python train.py --num_hidden_layers=9 --hidden_size=128 --num_attention_heads=4 --num_key_value_heads=1 --head_dim=32 --intermediate_size=512 --vocab_size=3479 --hidden_act="gelu" --norm="layernorm" --norm_place="pre" --norm_eps=1e-05 --positions="rope" --rope_theta=1000000.0 --rope_fraction=1.0 --qk_norm=false --attn_scale=0.177 --bias="none" --tie_word_embeddings=true --parallel_block=false --extras=["capped logits"] --init="uniform" --init_std_qkv=0.0466 --init_std_o=0.0 --init_std_up=0.0466 --init_std_down=0.0 --optimizer="soap_variant" --learning_rate=0.00483 --beta1=0.95 --beta2=0.98 --weight_decay=0.049 --lr_head=0.0134 --warmup_steps=200 --schedule="wsd" --decay_fraction=0.738 --decay_shape="linear" --final_lr_fraction=0.0 --batch_tokens=32768 --max_seq_len=256 --doc_mask=false --train_tokens=101100000 --max_steps=3086 --dataset="wikipedia_en"
Each number is 500 + 25 x the weight over its row's rms, rounded and kept within 0 to 999. Layers, rows and columns count from 0. Numbers have three digits each. The size before them is the row's rms in percent of the matrix's.

# down: layer 6 MLP down (transposed), 512x128, rms 0.124, rows 291-343, columns 0-127
# up: layer 6 MLP up, 512x128, rms 0.13, rows 292-343, columns 0-127
down291 101:504512482493491508477467517448471554506508494471526489484511465510490477515470454496492517504476553476503478461464487481481465500499491482492488502529506478509501456513468483475551463455516484502529567488488529479498504515524487570508519488488520485459463473506500551496488507499491490510491562543511461530504497515467490504512536479453555487507499526516512505493470509517488477499501
up292 102:482497458492485470469538550543484539474479458527508474485521505466536485476517464498545487522464542471508509527511482550517509491489516492469470466488513475482541508507490500525515472454523504543513539520478459492526484507485498530476518511495539515474504537523472518455513531489527532491520498510506501490479499516484498443506521495503527534475522501503492496445536466479539470493506
down292 115:484505520470511531495528473549518489466512448491538543508516497467490482492513474513498445521523502503459526500470544486487554509503499492538521520505531540513501523481533517509534514506479498472482471511498527496488522507507530506543486529467492464531450443494539499497511521511531517520499541482465474492586505470491487510514516492464510486491500484514463501507476519531509481502462
up293 097:516524523518486523453541539471509497514491489428509533489511532519520529520482508499487478496516552494498520496457482479469488521470501499474477474527499477450481506478506466465482496488514479520494518474492504510513525476506492514481477477466476470514526528468515516487476510499514467479482520459528494503517467460508445448450494494498509481516518480549512544488482561540465515476515
down293 100:475512504508521468516458483524516519537535541549544473523501530519483479519495504530526505495492506524518460508530516479491502503494519484500503506457500485511489508521523520509450486487474480484488473514502507467479514508487524472471491527512489516468444491511533516494504500427540502488510490515525488518480506534502516557512477512532464465510568459523499471502514510503505408501496
up294 097:516489481515519487519495506528490492463476466533472528522517508516487490540521513503505501519506521510532491490537475473483480454481552472490465534428498516485474484492506496450536554498462531488481507480500545507508491528467495454523490486542515487486485479488494508507516457486502522529517484499493507515500525461519484496512514479542515524504467505508482444520587539464491485486507
down294 094:505519541447480499511516472496522546478508498483509470517502528492530466458509500484485520489499472519474497498500511517512468519502496509516489470544523458523537482525491468497515485503548524491480545557554501453472534539466527491504530493481482481454483470492472499525485477518518519516461511493485496525503477517520499518551497458477510538492469436499514524486477520483524466506461
up295 098:515514474474523513525508509491524504536498515483510511506527509507510471471564470486484481486474493452504498469512542513513471502537522504480484527483534545433518527489493517485502476527492517462491521503478530529525459521477494484498476498529490529466494502521531497522483501510480452492512538547519523472512505479533490440516507548486500520494501526462522446483510464528571500490500
down295 097:483462572466516485532522508537537498513522510451475506497479484518488458520486536498509532495463495504506516500517529476476495491487512492522529480475498548465515513499488506488523465467468522495502514449585485517499475503478449482479508510538520497501507487505482479515460491467523496505497506465492505536507515506500482467504494506461501462523539540544530531456477479489475525478477
up296 105:547480497508530531468486474505480509517474449471469538496501477493501514468514519497514497508455480454471510525506517521520500466504480516500493463541501533520538483506494470518493467508489450488481538522477534507481511488461493529511518510480537477492466482497555455501448516522529503499511478482469480498519485513529462524489466478541520454519481492497494526463486458480548454478505
down296 102:465483524488473541501505513499535526516530548514518480470495522511506503505493531468496517488540512510488524488500498500545483518515557497518544508581490543513524496560495497526515488470492502486552514503538521503492544527510487473511530556521477515511519523494458467504510494518510491532474512512510524499517512520487553481487532486500499497479543530522527518547527546506522480505465
up297 100:520510488503530507463499485507488501501471514505510509558457447511520558474451492517511497480459527478496493489520462481494509484530489528483498460481507473505495521475491513478474533514497513519505491496495472502503467550518527491477498478480442525508475525492488512472507529524513511482523460474496464564483502453550527438518504466513504526533496528518543490499515520503466490534457
down297 099:482502489492508524489426502481488459527525507460480511489502546496509492488532531492523507509517471508490494504525470503522490516480505459461518477519520506476532465487524527499513442503509534544462493479516508497496507486513482525609475533540520510508534496502522496423499536493507510498497527492533504505499518509529486539502522527522506514514525482495474510550481510488510491539512
up298 107:496521517498505498525482530532470510491504501507459529492512500511488495499473513427500512505502475468492483510490478471475486493522501503478495474487508442504513409479513441521497473512463484504500533515546511499454479492511469487480474513491488508506492514485525485555524539492503506502497488504523507522563482499446532554465491514497508484498527538514563507506510487495522443486497
down298 101:518492445490508557547504465476513487477506484476522491482504512518480478477496459511520508459492522503481526526503509499481503510484494535496485535550470491531497495463510488473531509485474546526501471502481506494541516550484521514480525510526520463536483534486510483494458474478515563527475526474495476488522485533525493491535477480501472550485449533491453482489501478499481505532552
up299 106:497486516532447528517510513539492490521536545455519505454513467523547545496507474507457530522522501477472513512521505499503486531498516507479428478529463438474495508509475484520506514505510554517500491495483543488472486530486487518477489519515562504473539493476483478492506521512519507477541510473478505524510515465533511467495490453499507497483480475494499504498558481489481513516538
down299 116:492506472499476463494503475471522528520485529539517521501484539480504461506474506509476484490487555510522517529536475493505495518464503489450468488532513502515481527496507498489460497483493504487492475521464443502519518474505438532512482506471501487479512479516553478485451493525485528482532501518551507491474468559528520486512514470526494501493518521452525480439553495506491471514531
up300 100:471436522503541507465534482471513501508513497558469489538463507478501480488483516521459576504465489521497472548486516493514501513495483523483485523511537537488507482492522492484519504543461496533462467515476498503503482527511490536501501506534524527483472513554502483507552493529457490467492551516505498481537516472506444524511506518491493526519503486525487474508477502516527474532501
down300 112:498443532514509482498493502476523487573507516541515495506489537512549501510517513456503522486488516503485556505489536495499539495515479514501530514551478506480482463469504515503525513514519522541492515492553488508518497504507496506485496508481498542466507519517474474473557479491477476488463529518547526530494440495509503482520475463493498518474496507480520485502444522519461528546458
up301 112:506507535507520530498510495485497493482518497523497439509523509518492491483482515537525482523476515474517471503489502528479509496483427532492459463504516499466467468510475488516534532516496495445549524527460472453479512535499520536487550537526513460505478501531515514480502467527493489476470496499494498545517484527516525511512480529504522494489508493537447510502486471438536467523480
down301 113:489540472463492507511490505471524486499500445513504479519521478508502478476495537539513517511492519527531466488531535498462510488499434479494501526434526472474445484458491494537495495456456475493511570519468486516482495482529463487539510505507532512480488467482506520520509455459501492515533513492480478539521518528504491533504485505515511485529475469511495517470484540482499504501466
up302 103:492543501466503496521531506525520481466474497475522456470531468526511462499486557586512501513527509513491525555511501514496524553493489510484530522523491459511488512490495506491531492481524481454452544474489447486489472525474469535467537532502523518475479498515500478496499469486472491480516513474454499513508512480521497519506464507521516500526490484494528488495484476442533495509498
down302 107:466520493490452521448508548513497560503516526504561509535517504501530476500516522481504512496529497486539504502492476451473526522487481515513500506430461526512499493538462482454493491451499512479496543431475461487498473494524466519500486505492494514455476488502503514497458489519485504531488539460451487492489539502498515494544500494490534503513483492459510497503510494514487528492514
up303 090:495476511478507460508514500514525507488453516494470474567513498493555518445460498521525489508521478502496541476500492488527503504502472497493517467539533507501526487463521462507493473498511465505471507504477493508510505480493495546472511501497504515488489494463529531527527513499516548516517499457572532486506425546550513492497469507483525489501533497500487502496514484517555526487455
down303 096:449509501503497503487456510511512537549518545530530474443479480484475518466520518488488494514474491540464471530529531496554500496506502455523509540507519475538511518504534553498497487479503478510507478495532529477498526503460490470496504499541486529502544513485494490529493446504506470498496499466470500525535558483454493528516462500504507494522530502487497532494465478537494482508535
up304 089:524480506537539467524532536493514541495525478480510507448527510557506519480526484502530512450495502480546532515560502472540458477525472546533502509484549476497515470508515482498483523475495476518510483511482499508508493533513497538489460490478516483511517480453500469479514459480474516502503495486513480485478486499490535532523510532463521457481461493491445514511483488486510481486454
down304 088:468481519494499574497468506469474455519487489513498488505494473494506473524481540543505496445506472463481485477484495501487479499446514499513520494493505536547467460518517514500510545503491506474518473460505523513506507522507500479527509464499506479488490509523481470482475460518476461472481494510490470471439532444457507427507525512474487535495529501500517496497530507492464527487479
up305 097:508479511471510511506449501519487499501477499511505492497500425471542528453535504478487516483495508516466537548465503496467496506507561550480560512494518526557495518511522477489506511522476499538518485503474500486462474476481553496530485500515545500503508495497520480485551495526510539522484476477504523489501484493507490498447501467489522518534481488469548526505473524482486463475501
down305 099:538479537513465516474525496500527501524511490472537502525508521510497483463486521525507524539498523498474504503523491543522552492497493574487475497511497464463468541496508519513480515455498489455467560517478490515499498509534536493508552522484516486484471487486503502513455477483508551521521493499505488520486450478528540527529515510503500502458521471551482503480511447486530474494486
up306 100:473485508532489485514475512504478488522513491485478495484499502501487437500517511495539466535507460467505517483469492498493462500473455453517467486483486495553538530478526468491511499507506553510487526501488538469507500476506476494458447500483513477479520522497508529484540516447532466519488526463529475546490479489488488482505489536576521510512483476493532482462481542528508494520513
down306 104:536492575516503526487517536539507509501476496510495498498481478464479552453505497515486494479471505502497486501508507541499498505478537531459481483484533494508478484496512559509476477460518488491495455446538502470496499527481567507503526519524475511507549513533498474504458500536489529506485491474519509513536528482505457479444495481482489497495498462513469499548477503459507531506483
up307 102:484521493558457458554487498547475486493471455545454504535501484497456512464480492514550521516501483580440514520485483489491461490489471471523498512487487537523523535495507512505509486508500456491497510524513525481483522524507485505489484468531514484502502512503542471524463475533527473516537472502527470488508493472511504508482476500497501504547471503450515510506515487507485526515501
down307 103:485509524478516455502478463504508516471517521481504540505522467537529504506522508509481507501516515463514493537511484518514503449497546462446485482481526471477460496496516476481495480476515496510464533523554482523507495439478472498517466479462521484536553444496521508517506493454501515528477494463551516502473493520464523488498495534538473519528506488521502501495490497467517546535488
up308 103:484498461511519536512522495488461463483496511494510487500476473531579474489494463498489462556439515492499510454488525489507494471563530510520504515510457514505533559493466482480505487506484506492505530541519504519534501458471498505498514515526480521500478484480513534490504518493487457446521527536474490490517505494522513489505537509471512515533541478503447519492457515482504480511488
down308 094:476512467498487499477475475508500493530549523537547509512513513463503471493463528512478478506491477505494528493509533478457508523476483477508492490535457457505501566485456525492503548435503516488552472466501481521519523534534481470524497463500484501490514491543506487512467470518507489464487476498502485499465498496495554496538478515516463473454503506498513469527516515530498472503456
up309 094:500500515503522504515511470518456512478535543544503512461482492497515521544487491511549507519471539504503489523456517471539516515490527509470564450508490490472498476464468473536502492498469462519484509504454522495477504511471468511556509497528510487532504515465475493488510476518534493443534460538509516470506504477519508474513566511526506506519518493516461508473486467497519497475513
down309 094:490476471477514542518468516478494446470499524499477494502494550500514507488528490476514536511506505499512514511520483467443474553480480505497514493549464524543535491508512541517537503553505507551492507440508501533541488510465537515462469481506478545503471498515525522535493485510508521512474551494503532493493505490484460469530499502516548488474534512472511512506509493486497522522542
up310 098:479469485520489555482548510471465502481492537507533466463498534528493514506531440490480500514469530463493484485448523496512475564499511521490505445513477481475514448515491494474512469497521507494501496524531499504504530495494486539469500487544496496505464543505503501527491480473565479467469480484488544472494485482498551510535493502506464467513523484491521516498521490482513507541509
down310 089:528437491499488516497483507517507498533503526467464532498454530513499514512477490535525479484517515532416527526539484510528518521481488491487501475558502537507475557485538538498466472501518489482490486472502506474499482486495467489514469477510532502461530477549454461472538495477462512501481489479488475517510490517504478551463504526534510532478485503483503491512477524511497496506473
up311 108:521476497552513480512486502454478456503543496487545506491513514493505508515497498557535489533505485491492461484452504515502479501515492493521494517521526478454502511451455488504532518510541519522488500494497511553490497519526570501512516524495467461508514486541548466493485501467463494464510470506461475520505513505461503487477503478475460512524482506513552502458456480473509467499475
down311 111:503456522473546517482517490530522521502496485469501490496476469478531501512506491538505466504512461509514472504518495461517534493457501523509535485539514486483537425483505474523475476493514512526521498456477491532510539495457538528502492483492480562516479504518529453558462473499507519538513480483523541468478499497514513467484467493496491484473498504490496514542524495513483465542537
up312 119:454535506488524503454471514491502478512508493484463519507462478537460497499467489503518509479486502515513523525461483536473497536514514524489479491540519515469478508495446486521489505504499510474520500465500518525525494508480498521573532487547473507525501524510503565542465472517513498493485550486547521509514504551490474501496495557539484469506517534487475497496506558529479495496489
down312 116:479518524500503473525478503465510507529528465479491462485509521450503525452509509536509495487488487524492498433459530528500547484524524498478502488494519457490535535501482456569475475461463524525508524492495502501537499484506515489515483492502479486540557517467533543533522505535487505487486505500497438524460479494489510509506473502474475495486501460476479512513459498514488496462509
up313 099:532491513471488473509512484488515496482520456517481527485506501526492501532498482520448478518486500516522463499528472475547527494523471524479456470483499470533473515480513467509467497486524545475467528452503538486520507497490493512503446522471506486552534462530466520498517546521497470500497493525497510532484488505497541529521483491483443477501474497482532468471454491528554534497482
down313 101:504502493570467487499480461516470507490460491518515461451520533532502497541498527464466520482495468507473528500492516514458543502499498465501489469483509498501482501539522490488508479496496524528556504521539487473464499483503524469503535471535522528469477556508509481511469505516537548495484534478504524527487497472465506486474494517463528542542491481485476474518475519485516522510543
up314 098:494509555498527531470434520470503468490476493455482465491516476495461540495469514499494496453543557471471510512489516517506524508492484513502521510507527525495503493478493489519487514475504518489492485501475475541534439521518546566473487465508532496516545514468482513511490533550514492508488509504474502464497496532469487466526499544507490477539479516534503504514513499458527509519519
down314 100:481485485546505499465488495538474524488465511513457502508495486461546500504509469501490521516501456514466487524478484478499519522543486498513498533493514515520488539507497530509533497473490498501463523525472516503485557522536542482531476508488556473542445507511499456503509507504496486464502470525472487535526474487513504584482536496471501493464472473506463489501474472538509495472475
up315 100:525512492534558475494527509497466491484508527483476523493503480517527494526487536510472482537496505547502505493509516498492482498528534522493465506489459507498499508495512499483520462537526501479517528484523499489523520469480473514503483503533471468516472519481438577471513469483534496498494492507476466491546464493540486486512444560478520528502510544502490541471479443478523508474486
down315 103:523465470509507504534522497497533547524483493509529517476530476517509538505529494479519486474496455507503477467497510520523461471452535490476487478529495473528532527520505475503512487542512480536484507515541549526509467550443470516494522492511483526511519522535502519485525548504537524486481449536497529503548493510510474476480514500491489477482479508468518525488473517515456503439496
up316 108:471511520504522499518484495492490520510463500498543510501476506496429517503496476497509500498478514513530486520496510521507531499552532548473532492500469467509519515499574523494487471503524466507529509496520537500503478471495537493510538456542524460502495503513535504530479494489532505482470512515549482476460474480529461482513468523520549520507533487473463478503483527453536529542475
down316 104:502479499467501502496432522482484448543532532506512477526491524486491500515486511513482468482474492507489462487474464491494485515424505548549453463523502498513508458481484508521491474478500492505509519497524489490484480515525497508470489559548509470495511484528467500431521509509487532504513470550507522504478505538491504521470482534463503525494504501510505532541488491497472451512474
up317 093:517523537525539493492515516503443523492511446487502504514483511515503534479518492526545507492492520505518507535488498502539481530543523530492483511530471497519526509475479474507448480488482493520539501487494493534468483469510494465488481477524490497495451533511436496515431471460526497469477536501493527467473507480534512519539495487452472484462495451542525497500528489510492520515507
down317 097:512478447523462522482529517483469521502473462491537534519427500509492526484524509563506466506518508487509540471507508515514503499571472486493509513482478500524521495512498480463511505520520529514471542514542473516462469499550525493499526573530519488470489523529511498451483470528501517497499503501514514505488502488504477532492502512492467503469488525535476505519527490451521485479522
up318 087:479525518469445424492498479501501514465511497570502496486480486525469507468529488513479488512488518467515450468485503466519472465509497501488530479526453516513496509474462503505494479546523458499489510470496520468506455519488473489492512487501508521521449512497508456510513515475495527559504499511513475531503474489458471458479488498514461505498542513511488547530481522537523500513521
down318 073:516495502531527530468502509478498504508511490476515505513535492476527528518441528551524477476460478504511489518495502555491494505515497444535473558460522490507510469518487500476511495469497480481503507478487484518503484499520536539504463455518528499476543484461497509497522527527512480492507550509538469476494545457453508465525516470466486482462497505525461509474494461497499547496480
up319 102:539472487475477470493521476443503536527518492503505475473541472484540505460451507516518505452483510496501459502504495489509506524470481498502519465526511508496542487493454510505452470525548509527473517517498499497509506539508514531500478514526463510505483503528503533487449517484479501516469527496545515427474536549476478484497435514514482496536512487508468533502488487500510479523509
down319 105:541509502447523532467456515508483500475457510517523473554508526507563494543483503464497493493453474478481473531502495470528524511478468518513478509530496499501498488509496528472494483534507496490487481516491502549521527512546503524492501544502521496507468512501521487575490471555476497459539488530503486534503431486530500466525517489471496491543492505475497496500523493490483491498485
up320 096:488466449534532518528496483524474503521489483525484517501514497506459490465463496555483519516503525518485437491504542508482491479507499497498507470545518497469508515506497495523539478500512482490512582503503476522496468482479476520507518470504456510537520511555501554506531522503457497508507467487457449429511506519496457491504505508473498471522474511532494511513533498510475490516498
down320 100:497487508538509526493502504536508519517502531493517470503532483478515451541498507491530474497437482463476478501541453489472574519490492512508530506489438535521503547487468494539472504474510499497471536442516471508494473515507504515527478504560488480500487496509461530520480458485506519502494489489510521542460479528522475528539519521498506540521498520490526485505505508518523485502464
up321 096:536458484542499525510515462530505523472497457534522522486511472486535519458483479520508529535461486525527537481536491504501482508484487542518512524493501500473500503503504464475489471431476535517536493462541487491499507497469473537447484517438492506547535495488517491494487458500487486484467515499454493516460510468492493475484482509492513514481483491463511520488473518509506546470536
down321 103:529523539483503539527485499501511482502484500496494476493476486484532469494532469450444460534452485481478474506464486539520478521524534501522482493487547513504511470517532543548503527495478465448494473502449509489475509488509514503535493500462520501516533473492439523530498529466500509493492518468495515474492461506503523483517480507481518487486470534506543526514515497493508555480454
up322 102:489508479476532481512556466535478499490506518498497522447523488512482471496513496535506505496519524522529509488499517494487477497496483505500547505485503465544534493502453495460515484481486532536452496518483544467526484521519466441495461514495506491502476479492488475492503493503505470456510482528525511509543516478438539504524541528489499495469485547489530496476475483536561473514542
down322 106:509440538526481533475482526507494525543473512507528506478484508485507520477500539491509489518494475486492505498455486483486536425497494547496505492515487504473511520466493522469503523503503456503535523490524425495466437481549509533500504457540514500527511506510527523533474499480517526496508521491493463493472476499529425502491505525490506487543502483480519471501494532487474497480506
up323 101:507519490490536467508457481507477540487560530444494538521489512485496490486488503513500507493517494497504513504468493476471573527480425461495476526494525546478514507444477487522498507524502489488520492506469528480505478513467524476504509531513511515476486507532491493469475510480541523519518485544528537482544543480471496481495474542537539511488480482515528474471471527508486494510511
down323 098:460477486563486504486510471496512525498494528489499476498498546484497459490527526472548470485534529496511545480471492491531484544454468533541533455494500558481492477498493477505535512468474536522511490506502523516494554504477491454548500527499502459488484475499509515479512494488541481523520484521489526475477515477474522485514528438504516521495470496542509500511494489459520497477521
up324 095:493482465507559494487555512525469487483476507490465540476507475515522485474491490510496467531514490484514511497481474490474516500454529522534513526525496497500485506499496463477499519515476510489509457484489555499503483538515507478476504547502519493482447497531544517542490493492420515480473486467475509484499507477453518521477490439533524485529457484510517528513506475457490493470468
down324 098:516456485481447567524509490479502524528456495499516526483449492524507452521515494460514511546484462524480510519524505521484517497460520467473528514533480494500469499516480508464501506527506516472459471498478505516484470446457514490492483503502519549513487499478520481465508533504527533524449487528528515514508469518532501507521467458512529487481479471471524506516526528528474472501494
up325 100:503516514489515482511476492483522502548470514498519506493536477490474459461529513511468482482513447469492503493513530518518473516468519519491457516482512464502540469515541509504447461446504540504530524495492486512453478494525479470541495531529541473490494481525554481475503511471501479496508536545511523527528530492525526546514506461530498501504490512513513511470502475498492461549466
down325 103:507488527478505501527517504540508490533473530485486478514498504510557504517449477473542471439478534528473476495513492548506482549523507467490508487473506511486475569496491529537483497529496494457488489528473477508495501486495467489510489464490487527462490544516498488518504495485521486488542517488504520472470535519466509454477524524494574495492531468509479498536503529522515535491479
up326 095:492527504532495539512487473459544479510492529514474574512544462499468457505509471482515519509497497494476460505507517494505474488475511488495489533528502489496531488498498462474475496501470451533511535527480525442487468501480525498526454470523485545563490501534533485495473524522500494487464489485516506509526516487468506477513511483484487505546510464493448507514518523493530521484450
down326 093:488473496501489522479501499491507501502556498491503530471487538487450505490530487466498423504554507487475498482482486467518537472534519498494488477552457518517492513538501485506499509518450503454510498489521455492522506539543508489531495499504446549517510491480464457489480495502484484523513524492533480503545450486483510512470525505522524526483499478521530498508508525468525440495510
up327 092:497495497519501516522457489536507516509537490527505539465490483488493484452532466506482475556515516504497455546502465500536545489512538536500507547469532522504476494491495488522477492525521548512502484532468483506484482468507477516469505503521487480537520456516494457513472456454478516433478512487507483525523510510513564507494477486500510510462505488473482492482524494469496538474530
down327 085:511491499450488517475535509496474488515483453448466525504518489501455528482484549525465496437516496446496527488511504550440464542446492503490511517473481486483488519467526525501501507501546505496485488510531531488511480492479512507514500472512495495501529513507512520474524566535506494482478506497528486475525542512491491475518552531499500501517463481480520500489484510515512517495436
up328 102:521516498501488475488456501496513518503529448476456516502532478490507523519493514530496491504501503501530467481523478508520556497458462481534502501521518471487489488472487453471495515532462522464515525482476509460507480472495483503512497528538509516503515471508527544477545523472465486491528488534536513447517518544505544470474514511454475484515491494530467531469470511505533509486434
down328 105:486498486468496467448496491441492494476515501500500491483504490497514499498519461471489525522520518486485533464449521505465479480505493544484512471494481506525548537564507526502466457507458524484521515541532548542506483490512465476448498529506512514531502459501478484506518479550482503531475472532510465526491473465483500528534514536515489503493486494511538479495442521498496489482493
up329 109:513521428466503489489529462518508518509486493492494531482511435538482525490487498502454528465499472493516498456494528503541518494500518551496513489486509520494527513515529532538450500502523499489498499532482486484489438463462487464494521536533528506501521485536551463491500494523526539465508468483515464465500488525495480515504543496488523461494532536505537495463497482522498496490494
down329 102:528484474510513521509555479487498491520498474467474471525474499467489475462478497498475529489515476443567531531483512496543490487486503499435473527492508492453498520482452531474494520470529467487479449499486498457521502513467538473547439496515482515518485472531505472469493468515522510529486508497482505464493502495506515510492516488513518499551512501493468498505522477507489516480453
up330 094:504547493506482481459503506476486498476471479483509514509519485510482499479513502478442502493511511449545471527503524520504518492514525549502499485528500506518464483472502504521524445510571493551494531511462508499548484519529518501491503479512514474477464484502497591436511471500498499516505516494500520531517486501535489481493453509515500454470503507517465536477514527543498497495485
down330 094:526530482484477483490482509512487504543520493515544530475486511496526501496504507479497500498503515507494551519540506461519522475554493505506491484531500452483506554504534497450526507483514537484488447453514468452492497455512470542490474522491536510472527478469543480489498494493483487539510448499507527498508524499487522503540472476457475522493538503470472506477448463476506524476512
up331 096:492469520482538505503491551496510491512512515503482507445527505491485499503483468515499478563493506495491453538494506491539472552558468451490500516531471517542518495495508487519510526494508467512504529474483519499503479506523495508517518510443474462513434499491483495471464511510489465477515492524518498504497550483451508567463515470535504481478455516505517474481474513478516493521484
down331 103:486475486497493531464469521511495487538470560486469482549449517509487567489475466498515504492508483469512563505503482502489522477505523532486539497487516503473478513491459489506495540499507537504514440456541534501511504510482523497535484495512520544500503502519461510500518487466539458518462506492542518477488516489523503462541498472500497553515492499524492522500516469535500510493537
up332 094:488535476490489491495491490479499463462493519526508522450474451562478535557518489516491492541502473479556498490484504503471493509533484488472496497485495479508466523524549492507485503462476501529479511497497492513451478491527536484476499476543501505534526442490520436521502493457503494498517518516499488525543529524495519485484528497454479496453499500486485488491480513546544484534505
down332 102:520506537449497501475455529503496488465458476471526470482515514514457532541499515463487478507537506519522522506496479511511511477527516477505549531541492513490501483531525533495438544503467437500526465474509505486491552489502562502513533484517489494487482501516507506474481498462501482493492495480523480504480477474471511456471506484438504514497495528500496469492541458505496479470516
up333 099:483443496513496484520462489473531535452519507487520495462487544470500508467478510515473519501469451519479468535495506535476483539516537491511512475476500525473473502478497484504480491529514505517555569466505484524504551502518503507500486518479486512516501533497496486500430497501474515510511519527526476513448468484517468494461458500480488473537439502492513502520493522489501496545506
down333 106:498509547478459506522499486524492461514488476501471512476516539523536472484508510440500523520512511484505518483486486468514519500496515524493525529502490444537491492566513452525504473473543509539476488507534533481486540517514502496515466471483495476474481493495449485458516497478443477514474452481461486505524527517480508464527486491523479517476541497482459453506509475511501481507524
up334 115:498513503450491454490548542482506500483496484496524528506478517521491531510489540518455477497503464474482490498460519503473537484474496538490489517518486545520522495528515529480452458537524506533539488561462479450498484500474462509515503520526541480445510502512486515472490505487543511515536524494482485520511475509521519518445525542465507465472537482486483504513483500515503481496498
down334 113:457509528510492491512530500505533485504522545484484468509485471520478479515497455502501538474464471561508485495478501476497542487444469524505514468477529526448469485495475538524520510463475449502513506525472483482529499565529490485491480486496503497486501512514523511502469524464564477462467491530470457514497461509541490468511499503494495537523481510517499517492489495480479527462496
up335 097:530511437462481449516490494466487554512507492423467515519511465508548460513484491497509461504501517473524480520517531531491522486484472526475520465551491527496510505507491519510496504525523526483492492526517485454465521500500528474520515470537511516533503530536502497526485461508508466469510474493511514531535505496492496493461510495552467497529465506524464456505482470514501505501532
down335 083:484555527511553567510501519507488468509524457528521467513496477480467521517555547508510510521495468469505471501490485504501475532511515468515460563486528480445480470477508530469518486537498458472508475479515503514526509482512511486483491496488481460504536491508472497514492492518486491506510540518508531463472528502467480485516502492471519463472528465514530533517515465522475520529511
up336 105:524491509489457462483445508507467510539510487502501515496540524547472500508523479522492457530517474502525472541511495503498521488497510504509497476536512502466504494466510486476470500482482448465498513550523509502493465521486499520474509525513501474518526515502517503515493561500513471463456528529493544524453497464461525560495523468489501477474523477513521534489475483511551516524551
down336 106:513484504453509499496525511557513479516464484475478523505464461528532528513481474565491498479516518480499522493498494521467489471456496489546503512482475546537495523467496517469477462532488523542487443494478490492509509499506503513525502494523490493453515521526474498496541563486471493485530536481469525503523543552493491520458530502498465509542532490508508472502503500493492489493540
up337 091:506478522467522544514523473484475510515552463512504521535502472485489485494495483473511494513463540483470478501510472523550517477468539531510486479476487481533519472495515499514510491498522496485473522549525481532531462511457506510499535487471524501491523474484510495496496469542465508462507452433553488496516482491506481528476537476559507503541480514505481492486562505511512483516513
down337 084:480518476535449528469496462505486518468468503518458502472494479463488510552527530460490512526551488542513503478514519490488522475502468494510491476547513501481471462491471487469513545496473489512528465482523513469498490521533478488477490487491525506508501490479501503535470570507519476529503496522530499534489520520509477522468474510456466485463519512550486481516468467517534534531498
up338 108:489504516545483485512479488496498538532508494476523523522528464529522467464504519486522497510521505506507475531508541488484465563499517499492469492511538488509486488481522486499461500473480527551528478487499478488478478500478519500474506499499492504496543482483531515496489539513443524439477449499523500506497536491491453547490530471542483512476474513541470525479478480454566496492469
down338 105:519425505496515531467526511480426519487480487502512482525502454494504535501505494514506475493515539518542546486496473498501514478469530478470460536506513473524446547488481479446528476482492521459497501484518493535546471510495492463491462473477471455519519500505484499479483458488498498504506467520490492540511509471519530490505490496530484478498517485489530498526451503509527529533498
up339 091:449503500503556512518461468485502475493523516456466493478500519516524515521507463476535492504541510533541557542451486505469462502494455523498489453505515477526500456477502519543499508579502510498485515483521539479563500502451511506477497479544496543479513506501512502498487515546495508490515489467494494533478525484503502515489490517462504522509501470497522496478490529511497492510471
down339 095:523530526510505515520542492514541459524510540539497476516490495497520542507493504520500514503473463492521518460484501499497507482487540518493491503525479570543479535533523492493476521471492518505488441499520495524487513500466500534509462516470464508499496449508487453546508492482526496464495515507542501466480480505501483453532499457499495459519478497492530464557515484505484543472532
up340 101:505491513483494550501497458477526528522503497531529508491480477480513529492480539476515520464516479551523496543495522513489488477514499511487547509479469469452487489525557520482490464513516544477526503484465465458512513481506506507497490517516524464508518511485451505499445470539522480488463455515488507519508483454557508495496457547509465460504542513473521474498496486509507489517515
down340 095:517510527536464543509501477494507534518485505485462528483495513474485441481490469504499485530500483474502481480477493477526488530501474508494465504501467567535513501538493496524532467502524458490489508499517517480523535542496497492560531515516460535477514471524518494470509530440471524509496492489449503504478493533471522490509554521481477472503458544474511495517491475478482474465474
up341 102:470440530535514502491518492544515493464470477478512475533516488519478499500523524456476493473526463540480485522492520463493506510513532500511466529515494441500514445505528475475548505542517466499532497500495522458480516518472459491468493557505492512505472497525527508512524520500553496464515486499529551480494494476519502478465474501494517483505449510489505470466514479525530513496526
down341 096:511514462516479458532509477502516498524528500495491484487527545474487482500488506535528522452514469465468486468503490481525494497514465521479550465489500496484507512501463518538468499488484485489524494542509465517544511510507533471479485489479437497501479471539545517488454463468472504503461482499465480509538495550482518512484488527536477550509497525492533530514453469505541495510503
up342 096:517497475447526495483500526438497505531550515517510518516525510500482472468429477476497462519508486522498555468507481502505532499493456473495510517485523470480537517497473495525510487537479493518488476454512501495544515478509544480502474480539496480523455525481515510482499541523518498469520508530479496525544460478501467517490510514543505475486527444480497474484482538470513511495520
down342 102:463454502523532474474478512488479496511499549511527505489509522504479506504527474520508549452509509490482509449519507460504536475507455491516478492506473484523533460459533530553506489523519491542494504502511502499532489521493507473520491480528507516471467466534486534513486503512543481511450495494488528481453521457509477499492493482525452495508518490531472455499553450492472475487529
up343 101:516486524515514487452504487471451497537469480448515528489489469499512526502507499552471532539522524465484518508513492495515447494494504456499480492483477460519452441487475548501496516507550549531520503511506497508485477542500523547528518506489491486505494506517491507455510485523519529523494478527518462492476504472473487502478518535561483498524514485522510485553502510478534496484529
down343 104:479499469493496495496499459546495543448530504496525478519503486488491479503459483481496456462494480528488520524507510510524529530552490529511514502518492529528527532491544451501501459456425483484483501491497458496524515499522441483482505503500485480529477483512528503503486510480522525471510505447491492514541469513536542504530519488476503532446460498512521505519493509503529530478469